{"head_dim": 64, "norm": "rmsnorm", "positions": "rope", "rope_fraction": 1.0, "bias": "none", "tie_embeddings": false, "init_std_qkv": 0.018, "schedule": "wsd", "batch_tokens": [65536, 131072, 262144], "doc_mask": true, "dataset": "wikipedia_en"}
Each number is 500 + 40 x the weight over its row's rms, rounded and kept within 0 to 999. Layers, rows and columns count from 0. Numbers have three digits each. The size before them is the row's rms in percent of the matrix's.

# k: layer 7 attention key, 768x768, rms 0.0216, rows 324-383, columns 672-767
# q: layer 7 attention query, 768x768, rms 0.0216, rows 325-383, columns 672-767
# v: layer 7 attention value, 768x768, rms 0.0207, rows 320-329, columns 672-767
# o: layer 7 attention output (transposed), 768x768, rms 0.0212, rows 320-328, columns 672-767
k324 096:452546568545432557521488507417508517487531462485467441516512492504521561486409493440576461471527491507450514490478519563479515508536497538495494546449503417510521472596580431571484491553446473516475511446544501558507538545441554539502480547476527561548556490462526474527410473543454513522
q325 099:558523470495546519482506482527460421450535492445483451522557485568466546482468478484493533506441544427537522557438501494495442534497478511499444452507479426500501492511524445474571513483564527477486651410547476507467502507503523413478494505556477550500522525434520511488485490569456532504
k325 081:545526465523526509493567501465504548537495524447506494429484488467503474517441483490505466523538449590508493480489446490492531484588466494537544527526437498506480549474472490483455509507450477536502543445495511482490545498522468551485457518508458474507510451511524488477484566534482518496
q326 118:468520530505480502468485511553521530554478474458501510495433530437518470550538450473501424548583466538468532458519510488472513465537504506524527579500463567550487570481470584536524489499474517498475449443514501522527484536491484558474488533480516518447510545537514504552460563479517514501
k326 097:487497581538486547540475478443526565508467466483505515541494483514503559482479460430503526490534463504459512453510514532503529527556488532470508533408528472523553495549551465543461484605491451517473524448561494494505495510451571535509514561476555532503518488494510491515411500552521540531
q327 105:539410460463464471488529510575491431499487493452500465546507471499485527519482470464500492485507495445541509472453464481418474521524498512537451479477510512536448540516458501520497564517539447436482600484552529476454467529519506457452487492500473540481546569455486498530504531512455513492
k327 092:566504481514450501548524470452475590514500476469462513458465519466508481506466433489496438497512495562498481410490482499510493489557490520497541557447428510523510543539530472456505476507458395546553576454488486501488555515540516513459467484493494557480535502535514514517465558572429556529
q328 114:535493499519529484543436504405483556490577542575466515480518507528505528464502533567490514479409520484503445546532518474519545475423503456533472414528491437436499420516569503496486539496472490557500480537435534501541490479494549466522515480511509494522508487459524495496490451486530476461
k328 112:455505420461505474445470512593513457500449555515504502551517515486563498528568567517486546494498476442535512569535523444549482494414494461523447426524500551472469487485488498494495482532542547439438443509485472512512508526456450498473497503548458477533505513575476534540547450415536452521
q329 113:502557608493547505523516456482513527533478506490489536517495468517495485514482550528473517572487516485459501458540493479518507483515524413496539532486508584460604494463501570514532501490466524538490538453441458557454571448515456512501507494499561479465529420492445499519505477570552534486
k329 094:429496529572450516496467575440485549499515452445536523519500500492443517526454482470515503485474475504494455521503527562466523506451569506512402473492513427479523494479546480528495512484487518549470488495452489516479497493478535553585480519416571560509524484425525484525483530495467515480
q330 113:472422516508495490516481526607550444491450472485523471580416464445532509534531425463517451570514515492515564456484443476498481494515479449487537510520478562502470559412457539527490509506495497454466562508551484518475452490498448491525457518480452513485454484508481543507520486537475523560
k330 103:502593530522508508567573431500481561484551494440474511482442488525435528524325433496487413490476448491559527476456496480472493490557552527487487512487471501536491545526534480531485559429462463482550526489518506522502460500560548482502482506449444519516574510427533508491490571562474542474
q331 107:485508463515478513505516536491478486458543529520489457478542499572425531478510480483468451478478507502499503552468457488488455482501454502466432447517472488577459470574478352443535534479531487520516536531615504465494455569486491481438485474524481507501546524455484595497490497488446498540
k331 115:547469403469533485458499470598539439526456506511533519556492520545472569458502555490471511510485501479547481513527456467540455482482495489485476484547483534497462525478508456463503429476472463495566491533578487515551481544471455478494522515531464449568489440569472513522557521470520529557
q332 120:508458483502456507506517488482520485463539546558488517497516503566454544482532519499506478449499483490544455468501448451465494510447469490480427424506481457550453410563458435484440465501523466510577488601552494448489472506473528493443558501544462500472511510461480514462530531506467531477
k332 106:477474396463495452452475518545496456501497519504536491521587543529529504490536557532482509418486483443487463572498541458515495538460522461509506495551469507479443493504443501447475476491480508456500478555475521490504469480482455508499526468499464501551508496496462542542547484388494467569
q333 106:468528542480536549504536504439545534463522496497465563481544475518460509476448536535484564433460518526498413453557539529498523487469499498457455459514524475445564422593491466500528490529490507507479483561448475475478539488521524526515531466472580455515553457463534528489498474527426503408
k333 078:415476499547500459438488541474444472523543451547537551497554539528486517486518611541478560456497532538463474523515533461505526537510502478540469479507519455446446470442494533449448562485513580513497464517490522503510464468481595507523563478503547455490508494466519510512537500442512519524
q334 103:468491437474417553495517507450426484487483511560540491513546483496490558489566568517531492488516513530499459444503454451475480511490477527461481485493482457473491479484490493488513467543482521497522500512523499475555527540496508501475543497523432518504555443479485530459512491416473474492
k334 098:466490406475519456437489545514516476495427529501506457535580502477520483486565529487490565473536482554428469537514508500535527492506513502489506429547512577515433512500454512503464506505502500460471408500531549504486518507494459493550504498544454490513453501566481570529549473407551474517
q335 097:459541451524495588533485512388429544534558465478447479495597485480501485468472537484450488490434507529472533547527471551513442477483462470508514554548486437533457443486504474470544489444508452455488485470469482561527516510509482491475472471579626497478496508492564508506440533536445476485
k335 095:514500545492493520489496474478506462543504442466480562537465444503550517534492524472487532473543496570503374465485524480446499440519482539544463506492555474483559539539520456557449465575526506553502499475494535436529477462524531547511491540449459502500546463552526507458474536547489505569
q336 116:518499487456498509528525511573473475447475542570476500508439531536478535440584484519505548469525510480499466466498487491482523501489440449435543484474496520502486484518500502511477529501471517483496566552485514515461506542472459459487526476467432504504464450410484509513556524484468478474
k336 122:491504423516460484447480525560469456459485554466523492477540536496463495484587521528489501521492481423524516547491516479525502494401486475481485464503459527494461513503466502434506503503463526457497499557452476488491550491484404526525479493519423499486542485498482524483593502487511484514
q337 109:505481449497439486499517503518526548448503510604576505491538497504491515491509563472458537433504463473484483419508511433502499504485528487478500470505524461504502425547495467461448495522506491497545467583486502482451526510490452499480547447540515477436522466450498477439574535418502553522
k337 085:466455456525513428474499535562453510524527473547521515525562484550497474485567575542482574463513489554505404545523529453512550572487469482527482498494538507473394525461437548480498498504522548485486469523517526506484476482545534546523492490504551483472504473495442540497519498444502464498
q338 106:509467573497537519493480496470488432570537528440420500514458532450528437519461418458508480554507493522458588500489506559505472499504571570537470543536520567529510525475512532499496455450499504504507489469541493500501508443512550515581483510443521525518495590515503487507411468544482496465
k338 086:488483591480517598540549480479555529511511444500463474453454525517527496484411419468497463531464503427514568445456496544510472407515455506507476494469476490496565460494537404547531480512454473530494550484509491491518498528493533488467495496502546499527478505492546428492454491563481509459
q339 111:487497470485486522527530528560462479402481533539521491513462500473499561494503445512536558512515450479513548486501498461551481529483501523397526499487491535513462497547539461476554469509516473485545528606483537485435491527530392536510537500482395474469509453464452545474551510496464507493
k339 119:471506436491475471417484528572519463470483569480561486553524553503550562439544511518478531525519516445481503512528530456553490466466500447464527447495457586457433506505465508449465428479456475477480471568551469458500553496520455503516504451551428482534446453521486560518547509492524462530
q340 097:554420512505515452455464461477560521506461475496496514563438453461541488527477553531489609515484505558474476505456445541591494523565481540506518514435538480474546571480552538502494461497550532504448422461411509562520521536508501501524573517560533463582480465519424537522498524579601541482
k340 102:504554575464493510496552484478482510451499522513546527466488518480513464477504411527529431527521536471543509470514561544480458487503505461533512511489525546469518498474448577547537517517544458541549468553510479405413468490530520422525495469433488488506461561492530449484499501540478460483
q341 093:511514498449454487521495461497499503450485566526499499562430522516515533500483523500466508525458430445449481536534553432561580488483509476519495450494545521465504482492488530507483463479558478436559463557492450531482549490521437530512480513528419514492501474509461501513554477438467516436
k341 113:489493455532536490485459528481514608562537530493598451509518501461529579475515485467515488514490481532486491503576499486465565507479514488499586516501485471465542530483518480437399458474471460446451459507504558531517508520480471423555480485549481518521524453504504492549497494452552467532
q342 100:429424435471479451522446505531492481500552490531536485469439509491553578519495535481457485484438467491567524436497511509483535493423476514460534462445516520467414506561482525509468520500501471488542527565497554507526526500460466486517520456491421515456531547499513505481489486434568513554
k342 112:473507473498403452482433537541523462546525564460537519518481499538488528449544492486511503532488553495469491508572444450507492481453493481443473490509502451476437440457486494447512442535520472437551521546517436510490526506564493521466493430508431446479518557445454522548556539465522501468
q343 090:490533455498420553550502509457430533455557537512516467502530559532431540464499508483472529512454471441496526533461457478534475535458445532471488502533483442530448522481542459512513530499511515516434499523476488524482471552521449533475491515539472537474480528454475518494561469418512451496
k343 107:507460357494480471395455453499563437504407447498527469547485463506512510463564595529553525495580466527485420484524495507527526498485527487572480476499529551501465568504456546486430481527487504467529446465549526453515558519522418527570454543532498525525489407587510565532539445469550510513
q344 107:452498506489479537487510480493494523485491492503518491475439495416493482513524479534495490492462518590535448533471529589550449489528464605497543507524573528592517537519437530483497408481498575504449467422494523545589479550486481485455460475466524498491522444512541475477462490460601539469
k344 109:572541546473537553420556497470508493414466499429522440505457499536485505529438444516521522528509541573481504440483551543511493482531496462501452516481509523542512497408474473550539512560466523484566508428500478524524593517573564454448520479465585517465500580523462465468480566561513519411
q345 106:528414614504525502521529493532476486512461527479467531575547493433515478533541526497459508519508547478479503500537533510519534475481531463474500513478601517453509503429579540518506526528519526502475476509427519503450515539465512499457489483476572526490552497475432511455506457529558506512
k345 097:526510525531490463531456492512509535537521471464485555457442487504522485479441436519513457537486523438489486494517503527480483491466515450605436436512511512535476514488441497576506509494491485523505520514453472483478452470493521470594508524451469500537448512407511537561517502568525526494
q346 092:494549470521524488479520485473530492536441414430558525507485442533536492565501529475554531511550512590462523488564540517571475547487542551462539497457512498437522558499490476490449519481505514454450456494536487563503516440527456528453435495451517488552409437504522499466525485503486575506
k346 115:533550562528479531565440453530518473531483511521497545529426557492465522478519459481530451536538511513522498524486525510424428469560503505518514568573539481502452433518529535477528561493598508514519523495503474503513457450533498450526492519471431541483519498463526453457449572574457524467
q347 101:562485512476486551486531566488549448493562477475511446430519558471521491509437454422520557579469475456485542447484442507534500483448553536482520490495484510523452474584493499510492462490519479449465490572561555455437468452469543561426526491508553515422474576515521480412469502427488527491
k347 099:501549477492466500521449475564493446519551502496503518513411523563554517492495516558516524530488548442479514484505564521528510487512449455493565510456506486443502460476496492509437534566526502519498532456574437495500558513510565560420529465461513452510486470471458525509558460489462497540
q348 101:518444511541470478509420483514516524457466490503461524490518498488450461505444478399461513524521524506537566546546477471498529512522561421502519479514499470503483459532540506544493475570477531547505564484530496479405466539461525515530527515547531470479595539477478484508489502464511510563
k348 103:499522504469511537436504492561475472477448461449530470520452516448469456449475419591541503497527500473517465558561544478478517478488424480473488522523592474483469448449501523539527511482540491474423459486535460522497527452514440505516496514441520447558421504543570472581468444502445606488
q349 102:548611461507491555453566504477532510492557472453476516463502528473518489523510505518532486468509520512498511599466520517514534473506488533496492479499493526612395573515502489550468535503518541445460529443496478499422447444560437593422466529513510495467521517504477492479574468538474542526
k349 101:495524494543460493577414469486521453512526474532492483485495532516455503412442498502529528495498467520455602526573479486458396544555488531432514503522519485448593477487538520494521484537458498542513510478569514518605601512520592481483447534495458539520508499557495442481507493568416566519
q350 086:548500541418514577472553459552496469521468516530483426569493515460529479417516499430488590532453544505544507497481469522593476484481504490547533410502474546485529483481536452534425431513555532423459535480513461463507483488535557458465526497480451477461430463532567582456491505503494449435
k350 102:511473550489491514494592486461466553523520526448493477543483501496556484499486493530483455459507502453486486492533544540489460394500517505556530519467498471522452532439463540479515490472531483527427525497487580458448476496478542539454549447433499460558500462471462423547438448522488466445
q351 101:485495500513476464536463539570468496443525546517557494546515523416445521506453552466466449461463483427499510568491473476548501481486503477523501550547478535578449474460497492446504486446503509442493447466496550512537487565465462521459466571490542498428495531485461498479516494512575555537
k351 101:568460423525515482485541448512465508632465530503501516513438518577522442508453492482588512462494441497524451445507484507535543482465530499486466542516474516550461548501433514529455516541483449490471487497407522539449488523497511523486524522500586491582473508486466488549495565444475436510
q352 099:402545536481545557491483546557467504451470460521523492476524484465468493483449538506526479484420521525483539436516485497481551497577468474447561558519508540473519448533455490470550459506470449425549475433516518512500492493523500548481542486550481445521496503503476539494491583468496444524
k352 107:495477510470484506498560495525428463464541538556496455473477480502533494505471472507438494531520489581549493476484430469468549553494468463485494445450494542459591542489466527494562544514551461571521490492464506407500521507499523541552602423574474439524490557416481498555557515535475463521
q353 098:465459484475537469541478518453476490459501430562494519532461559518469549520434474462475495421444467523482510500571441528478518519530514543527425518465477550567532530465462482489530465496549464530553494522511558509513474570482535443516499578521463498497551497537431484510503468531522534465
k353 106:575503524540572471505505533490478464512500509503498574453441472492432467522513469485561425484495477485579490481508512553516487534391514580521472496466461443512512520524407553527514484499506460511497467511521518567495508567472468485505551497477503492474519507458503494561565573522520498497
q354 098:515419518505482539497538481531435486552441503437414515455559469454442532484523540544492466460547545469501560547543514506487537528514463511480439520548519481540470516492505473518549463445443471495434578481487514515506487513509530508463462548446529509495476510432484456503498468497422468503
k354 106:522563517504524491526532420558533438593483551485444526530489493513516491495521471473490509535526522487496476475460522560519501395518537512565538483528443549484480512497483486489483485515432529424537511459547512456466466490537494435555469533501424471524547497504501501512466513505480536524
q355 101:553475478491524567501503459473462439512460477516469492528479462451562547484532445465474500516493476514518529449493492541521425495438495572515520542474511524464508547469540478505465508514558434545583365494533509453556543545494547512491490481516469503523520528513467459470484480564492532479
k355 104:477482504473465462544475422513495481553497486507504487479440559506588475581506422526516496566532540500393490476531489511523488455485533548434533540455543487523525404479462480531495549498565488448478456535489570506493494495501474481521516420483451479541467539498548542504490445537519471485
q356 091:480499402508526479511470504469548538443522542465513534541561525521480502481569467561432483527450521453551493522496446458561453438452501419592481544525505518542520490543477518470541501495500514531539449508454476533430488520390495395542460446474517529537571522532516456511431587553569510499
k356 099:464496549485496462480403523493489550613499521461542430522497466461591510533527544442514488458511550456471495553540504497576554513521546537479532517428479431501556445500468500490456488493494533424456476528555543581536484605484506486535443560424526454501585511541539473487497526454514504580
q357 112:453492532532508497491539475527454493599441496514520470468473479512535494549423482472525508509538492561564490466524534542445556509538525583510488511480510589500467492432477480507498449503470495465481559440520495506497550474514534496525520513476475493498569461507511487487458403538519480453
k357 105:511483511452511505588492495441567588588534484458472550509524471539424463454487466482450501443492455527477611471520504532504549545536504579514500468517542464586549534532476450495554467497512533535519569526453466528484455479512479507464559478504528528484472512468493487565522524485550466519
q358 095:472548528482471567553560409460472522532555458446417513482495519556554499531490540582490538465531554514579411448468521519493437541535463545502544435501532448508545529510419487477541450548497562566423506491480467401550459526549505580529537455493486512589532515446532544571534439464564524478
k358 107:440450454414463496548493486453559380461476542481439504422482493521490520539482512555559472517540558486448555471529558512476492500500498508520515486558462584469566526544476474543496531427628500520450490498430475459436490530522462371573498543587588582558485561500537488506534458518549451479
q359 092:464440459509466485512485519505531477528508450545546454482481497467528451464536491523499513443490528574504488568514547596490481426517459522536514506447518539517472541545447458438519511420465570534422466497490551491557480538488492497468499444455513498503509499463608474459542515478555544460
k359 102:529432507487521488514500451535546441502525542509504495479481523558499457477419494434454524503575475468539478453503458519496499466425512487460473530488469530454500474481469501537453520584543496491496510519499465435454487508507534533493473555528498480465523598482464495450546463510536532445
q360 095:492502486555522461455479506517517524492459509483528553544496513529455465476509490477488503471501534468527509534532523442489549493524463423490473542548500473511530475510532467500471498503538509523454445520474449406514435480478521569496477484493508452507441542523539581481536559520461489540
k360 105:494462531496504488461544543478466534453535545529496521527507512453485497464432523586503554457483423480596537500525508464527465555470524471483489547499450451457539541452548545525492570484460491514510553477475530514445517490518544496534542487469450471514538548501519486517478456504502468468
q361 112:435456514505535568523564428568529528464501543454480531500440544554467503505458484507448539462512549509560479540484469590546515524512522547505482485547453525494528460551453499510537406507436540494451571415530435503417495486526495469472505502483521482516540451479554511502503502549489488465
k361 101:464563559530505487523462537516441563485507535526466450518505514553522569448507491407463494519434521468466581537587536515473486527522456542560553403465530494465571459472476493473590460476502545509471512512530503508476399477519544430501529469469469426504525514450423528540487537474474544517
q362 101:514459505503474471512446412497445537541557554488487480531582467523501549455524548530492479538466467420532555539455458475498562537430473495538480514463522535492468537538495517519525487509466495533468524550412470457454494522520482519532505488444517541460560595429487515476522451476567447508
k362 105:486513431486530452450495513509592501502471482431502515500466462527503440485527524538499566431463535471459437490527534511505495446544569539579502493540539540515473472512481475460483489409553526501467531479505538495472491502514454438532449547420536505548510464512528563583496497486526551533
q363 094:469418495555610488485503525498435505532531502563412508443436566465487511531370520440499524470447538531481486478542472600535442499482410513528512453563466469451509521495399536491551462523495516471518504506526461461526486400466519429543483453549471492564487539478495522573500494530494498486
k363 112:496515479434446514529505454518528534491503508446519515451537520504523542530506547533478410538440483517498535518477521429494456464462494536524451456408595486460533478478490461490547482576498533469502520410525499526525417565505547545423511457510476503449535472452455499466476540525462505418
q364 105:512502531483494471482460495473483559460522519482502531467511517501517534488561499508505448410542498455488436478530421507519544508518485455468457508498535457520518500538502509459468499526436556510405506552407476469482399470476414586509478460495557490499543505462514500491534482462534526548
k364 107:500508519580494418520488527518539505511484513533462533483453548450482475548466608514504507497546498460543512490497536558518531530490540495590479474468468495467521468467566502476473589487504521474517543458512450518376468506489550459477469469463517467523499546449522488576518554437457557505
q365 097:456501440519494449552493485482550516535494443509572473428538547513540492523475520536485611495484505450545520474573516526504480477502542506563560505479507561533513488524408483482481506478440534500458511441546502521449524547498507475494498413480527496475505516575542437532499548458519474489
k365 117:525548578508445537489561530499482464459519550479457468507481506509507511465511474436470527501541550520549442524493477482512537543446495504489541534504404473470428530537499532479501490531475523512546501497534446460488532467525468488587549569449500536506571502470503415457474508498458487523
q366 095:511579485463501562548522498498510505478487502497534518498515461515506504476542475481497493541530511481515532519478502463515535481491502501522485472559463518510450484454498552470470542467494521447502521432564481509443462492533532491460453522513464509487457486544547456471509516482435526490
k366 107:530505479538458515531429428500421511527507486474439437540505559492490467500440569496506507450478451540466506560489573543531495533501498541476505512468519504498540513552513494513465482525475489469499470463432572601462473518432473539495507475442533517512546443529479505508490523472491506499
q367 099:442481506548454489512485436490518501552461474453493521555513481469523517502455566491487447537511487475539525437507526545486535488514470492570492430474505485462442454458452516498477454515441468445536490511535549510537549434461569508413559454549479521511505466493491416431426505448488508564
k367 101:511449502473519492483508510531441524578527506495445551536469486506564508515545433462466462488524552606438499457560458535510523500521424503430512514509450563509529486398534495509518463527597482505515464497489511495475446486586512401518492439562501491512509589484481537583457553408455459506
q368 101:447508483507518376476429529484499518554510492485558508537476466543482459518515473455479543581508488547487514458471518522507492501533502552543535526490472520548580459495497524582487505477494598493502535468586543537475515529458521483465525502514437469546500476511500557475442491490592450503
k368 103:512553500495479588448465476510476541426470581478546479485515518476487475462507409558585433485442552444509533514430552521464455491435504489455475528494505519489438555527464488549588499518517498530562515510494457483495484476578452451535560492469518463466498509555514450469507485449492485495
q369 103:500427524481505473524540455501550491441472525541480510512504553540459455540443486497470486485487512465494454452541544474484543549458512550495432510455534493499544498523475500512509495482526442601525428554439511448460493499468530477540503482495510532556532494517519463470518550525507500455
k369 096:519450486490486458552463491491467521481547527570535526454554486497579532489486492497530485527471433488497510463544481502509502581491521486555554541449483477492568478520524538483493515457516534494489459502508495480392456509503484509550494530508523495467493553387532539569490445464529505466
q370 101:565509497486495473466474530546499452435503502508481523505590489434500509501566450522465398485451511506518504535519490459423532483447534444488416499528543505506452465540468620434440629451507463482561510525440572454448544484423485431530484536421510544466524510486490464468510479490492540547
k370 102:544464441487505481540418485528468543550532513512510508560502515402527509472413517492427526491475504505434540449453500522496549460456471572511429490536475511545557437511514441504440486514462473514464512540542496570493477540399526511454437536493427444528579507451615477531562565482529552542
q371 092:511529510480568569453488500478490510489556458477475537507500494474470512519564490581516436385460514445474521508504524517454498487523448460474532485501542474603539473549491525481497502476457538506484521448505503516511382573488499524453441489511495504544531498468482559535520554468523529465
k371 105:428490498532442505515435527544532442446470551591502520492540520408479460495512499420534459515555470597500526481561461488532540509546523452496490484465487553424535511525554483427564458537418466491545494483437542485490584547508454518509505540472463435493514489421431465546473485541463560478
q372 080:443533560480428523507440501476466447461551530514469525531514483544407500428500487477541385404482475451418455559536417477448515440535453389496401451503480503469521428499524568478561531476485500485481554554478534455578464552524506503505506560514495519475558483465509488579495391514480495457
k372 106:562451475501601464482556532477466490512467502517486508480483512469463460525483519478478415411466517522514469444475496479503527509432475526512491478515469496517551506508578504535412493497447475480429527488521540600517532532516498513483456455523523507539513472501465470551513518444569546519
q373 090:541437478495513532507483484509514497465536454514495466498534442468508484539524466440515516498505514493496491459507465525516531445393555511558537452487487488504526574433478578513460503487475430502438503469472492566506508488533443546502446475514464493470514521482492537503483443508553496533
k373 097:480554468545467477461457556486471570580474545499420579468435540466472523536419495442515508439486476525486474560597516483527521474558488497523553459554516460541409493491509476460507494461482428458518516511453488547451436546481563543510555511464516492535503523471457481584486530509480547507
q374 108:505497543547502480522494513509565439455523520452503539466505505573499440467463416538526543450513446476499463528466459581489506530568548596465506502470511568552492513511487509565465492432502469485554498504523526568458513449529539552501549536458502506543520546541479452458461481566509506482
k374 105:475563542493468530549464455509466540513561523576483492491517596515475458418416464448499508508444541541526587465530485466456451540434507479464577413524527520482551432551467474538496470511481540494454578501443511525533458484481498494504565466551485520497544495518450525510536540395468512509
q375 099:453457486538523504509503497455433487545558514475425477467430539504489513607486493511473409487499499499550553490546476481523451506495520601517507596527479512499422520539468447528544441491486475498439524442413514531536503525486492513522515471477458528466528518525482515515571495511516424497
k375 096:446597497441523578516511501474541535497439569480513480473507430507517528503556456428491525544453458546495562494485558476564518457465466538478591487470542520494529485517422491477538516488463510458490451460476457512522542503582464529479396442527492545554474506493592484528505507528461438502
q376 096:510452535473422575539545479454472501443457516539467459460503480511492482514529469481476482517509496440503550538479470446443428543492463441525415473598525473557505430435560496510509527523547443516531450474540559489511498543461489443505503557549488507485504421519526511518564454508500535452
k376 104:550484450489522450479455482499449507492441484507533527555442501526448526507534463523528479470470487549461459511482433467448519501524499529461510521505507470571518546530512499458513518521508507506459479472507467449613557546572523533442513484533498472448446499476422502568493524516531496478
q377 102:490545552462448513423510529508506504446520502535515493475446536501494551493508462580519476526468479458499473535490529487473526547433486470466539505511491439536527468561446480471462565446514555494537446466496539541488495537437480473499495545525519483611468488508516535525500510479539407498
k377 112:496577508485521510415519544477488464470511518508589394511508504478496557479528455584499533509456419489505462475491449442498449473526556457460503568461491434509533491462611487449515539496447488464526472500491471546511569510551493531460497494480491472478498498572616437469500449575502488462
q378 099:525504553490488516483478552530514452505481473554480520499506498463521491503522460469494524561482530500477482503511454550488479503454468516487491514461458446523473470425478568504487523491442536447456518480430482537477549560475567503458533442506541516531538515529519412500479439473542487474
k378 108:529542514519485522579498507471494510419531539518460489485464486479481493466420415504510512492520522534545481484522502502489508513457558566460491485475529521477496485576555487556486532489492538513505543468507522532500513453569487549480472538445459526450515408505573498410542452554446505533
q379 102:502498521471519542531542457492449491564443496499499443502466473551527554514496494529493509454562507512487500432462510530435457524512521489501518454454534463412507452496503440482480622614459499583463526470495506432492531512469518496452532468464556453543447479488466513486486510488456535580
k379 106:542514504526499475490550492554478485372528438500460497548469493490461490483506491496491515536525577527471513568498493521463512499454512486522413533448495567509516483479540526505579512504544530550508381479485484504527484494510508423447505475515502524476511500450510478433563500565474522480
q380 105:452499451480491474518582481468516524448501518486522501475463489494544470520503462493493474454555513508497496528483545525502434491557480472445509488510521562495486523561472481445519523426515532567454467470549504483510542519491491437497480421479513487510498497447517490512560565525513557516
k380 112:500502479483561508520437438525481436540418413514503474473519483515556560450478527469506513485455506421478489492508523465507486513466481528464415567505505439489509417584520471513532400557545501490543470477515492532528435478409553457509422514452600483462532493506491501518499540531493513479
q381 094:499476546494463517573530538394466475438528551517469464465513555535449477431399447560522539437473508599498438513497429546525385513463494479483472421494531507534568482448520441524547520514562540507456464510482476429421453473464536482480567446490546503615535546512474592505445399580541461447
k381 099:503470501493503515436489522503527441504566480419529506499459544512446563499454557528477519477509526432558435439563487494515516487555574487539530422473469530455490553535463485492464481479468456523468467455488478490531444553542494432576611544503474506462487495436496498492617486560518510499
q382 101:524460550451538503471517545496465488553513452449473457515508495503455507451476523533509415501437440558482517478415517558473550491525524560482526459438449502508484465430497513517488462422478452542576500514607472473554524462476617408492512483510397506550421488493527489478429470465464460497
k382 115:492450425472517559529521503524503506522531490524477537512520518470503486546451464449479478527447517536497498389495455552504449434526448481436479444550502580497478471442476476439531458480508471440500488480493559483481464535495428521481596491483455438457525563520464533442527493428474477482
q383 090:530427512471502530467545570493452416470537400506460535485444534521458531589438484495485489536443476526410461519501459525490503512524494517449529498533490543483521484466490515500481533474618480454434487527507471467533559536509463556528445565524469436465546492567417553548503386446534545404
k383 112:479519552525496514538450536534516528541448503537541551492503537455435546542509525465486432517444493562500529422526556484511526512469515482554456545484513467489537567535476490437554507502431459497585511466537472476436472554465507485513490463424461484519526445444568479530453574543493528538
v320 116:422508525440469492593524475479473485535515471520505546615528445446501548489503515467552573515476493545574523499570504484480490490495513517517463573471491482435514539466464503512538426581524479560542528514484497435462490382560475529484435455485513447477485501458499463519479470539447409452
o320 104:469510479531590480480486443469462498581494469466552495497460468470512495504547498482500550469541432593521503491518491521500524494533525489520494486501521504457448551473521479506475500584473471445555515518491440476524484519417406535530510410496523526520502401469469502507527533462393507517
v321 119:499487506416556543484557509477516391518509488545516543597543512515509569537501511436490469545553457570498447499501465419507569506501411461506437541473488432477518544549460517486495527512459500504474528524463523514450492538553561551443430536546520524548566497578446502456493586547504450521
o321 108:533607451491458460477520533422493470436451499471472475483575536442544556501486491473452491451499534478489507507429490524422477505513492510513434496519528439510519548402497587526504489474493470499477498482472495497425492474517487445471449556545449474441505458561511520506571499535524422536
v322 120:588474511494403464579473503515513484503533460539434533513465494497436549536524498576554497538492519558532476475466567550499546489512579491466420525484528510503533522452506437465521495507522518509479481487494573517486532450430571535429458512421455499505473550356496449557493521483489501488
o322 105:496442426533411482520483515561499525517532515501441533466465454499461567490601486565507471491480492516564507493537562509444526492561508480458494492469494522575512551490493490533501450490449467490428487460573487511478471512437522542549477468485566554563498526429492454558498519449519459521
v323 117:445459511423479530467529425512566526471496551497447476450469527454533525437508410519440515565543496472485452502529553460508458507546524496509579524533486542489529393508533526535504483523536498539534559471582437444493509508451434419532528452578540521528511551521524477441479502486440479521
o323 101:551492495526540485502543525438502542553535464477546488486494553454495538501548520530490554426563482529542439501494503472538477552533482540502464545546531487506471531479532578492464501518536477518472507479460426471573483556479481501494520512471472461608539470486483562450463482485512480505
v324 120:510521494451560441451545583521589471548462487542522476503548482526485501449506498459547536498471477514518483479507586506466524510526532480507499461472573563464465583479503508522556528470481546464552493472493526485455512431494561499511559480439530435380522451477544418494517528526465512448
o324 109:522452486504496454535559510525494453538501475519509467479490497548607465521536539495484577474463519497515505566492536482491584520506489469516555494540556488502453543441567501500472574511495484506564469491526472500443569449440520505501473465505459460447443384476586516579609510512505459449
v325 111:398470508458481527486481531487473475468554531473535488494492494537491533461558484464537467492442464569499456506544508487457471528507435546504480416495476506570421391438508531502551480500460500560473493433502436577528601472593465507463555522500504445476509460478487489480535439472487528489
o325 104:447468574466521488475472532462465459482443446518486492502475531566482483512456507490567442491459515495548481498473562553515548510501475568497494450509512512559436423504497495486486483578523378515506488432476452504502544466549534481549560506481458548591478533480491479479453468514490564599
v326 113:517429511482459536501462470406442534482567533471461497524478444484543458503515534520517447509465418558543460490525429516519451510489459561454436507451470571488507530529544500504525507451535499540500527461525508568454543470529471518546480513433514497579622509590491500499554505449507445528
o326 093:490558493494464452489515507473501549471458493499502463535467363478507474433491519466428486497517521473479492552479516543485523476586539516533514493415543468497507535510613531513546452507511501521502463439512508486543534451538536489494517526525507464462576480487534466520575461500432461440
v327 106:497548533501504490508486581515339529519527510509440531529497479508531481503466512500501494496500533524526527533550508461470506531445483482509523516542375380523512425480495469402462523510524467512519500569414536487479525519515534520460482457445462477514469590521538514458528532440452544477
o327 095:460519534520540458449487537472514513446483508463549493496569498464492462498436497514511449501499499526542518524545519509518524535535538573413531495476428496524500455510492572498487454459492523498536502482557507466519511453532574497439460460492499613512495538560489470536448562474486536536
v328 122:461466473496544524520458492427447444458558504578496506474497452579438462504486526528511468478460439520582495552509473498523468485414508471487545505527488532508525437554508512512519517449517508633553541501461408524488491508497378520470483497539460500509482515521474562502598615524557564482
o328 104:602519510491556475509510491520542505464486487560534429534492457499552551514493510475510477544466454558454451579590472466589495490496592537544543522571473610521568486508478475526511531490555489522481474362464471439521464417446566583515544497457491477523455550571452550494530522463497525556
v329 115:456539498637497497414509546460478472512500538496565423529535467535461480510452544481466504469520551497479525548459442411484534551548553501507520531435480488511542576485497474454463539502478491547539507519519526459455478455454402519496476529525486532511482422519420468550494492480508486507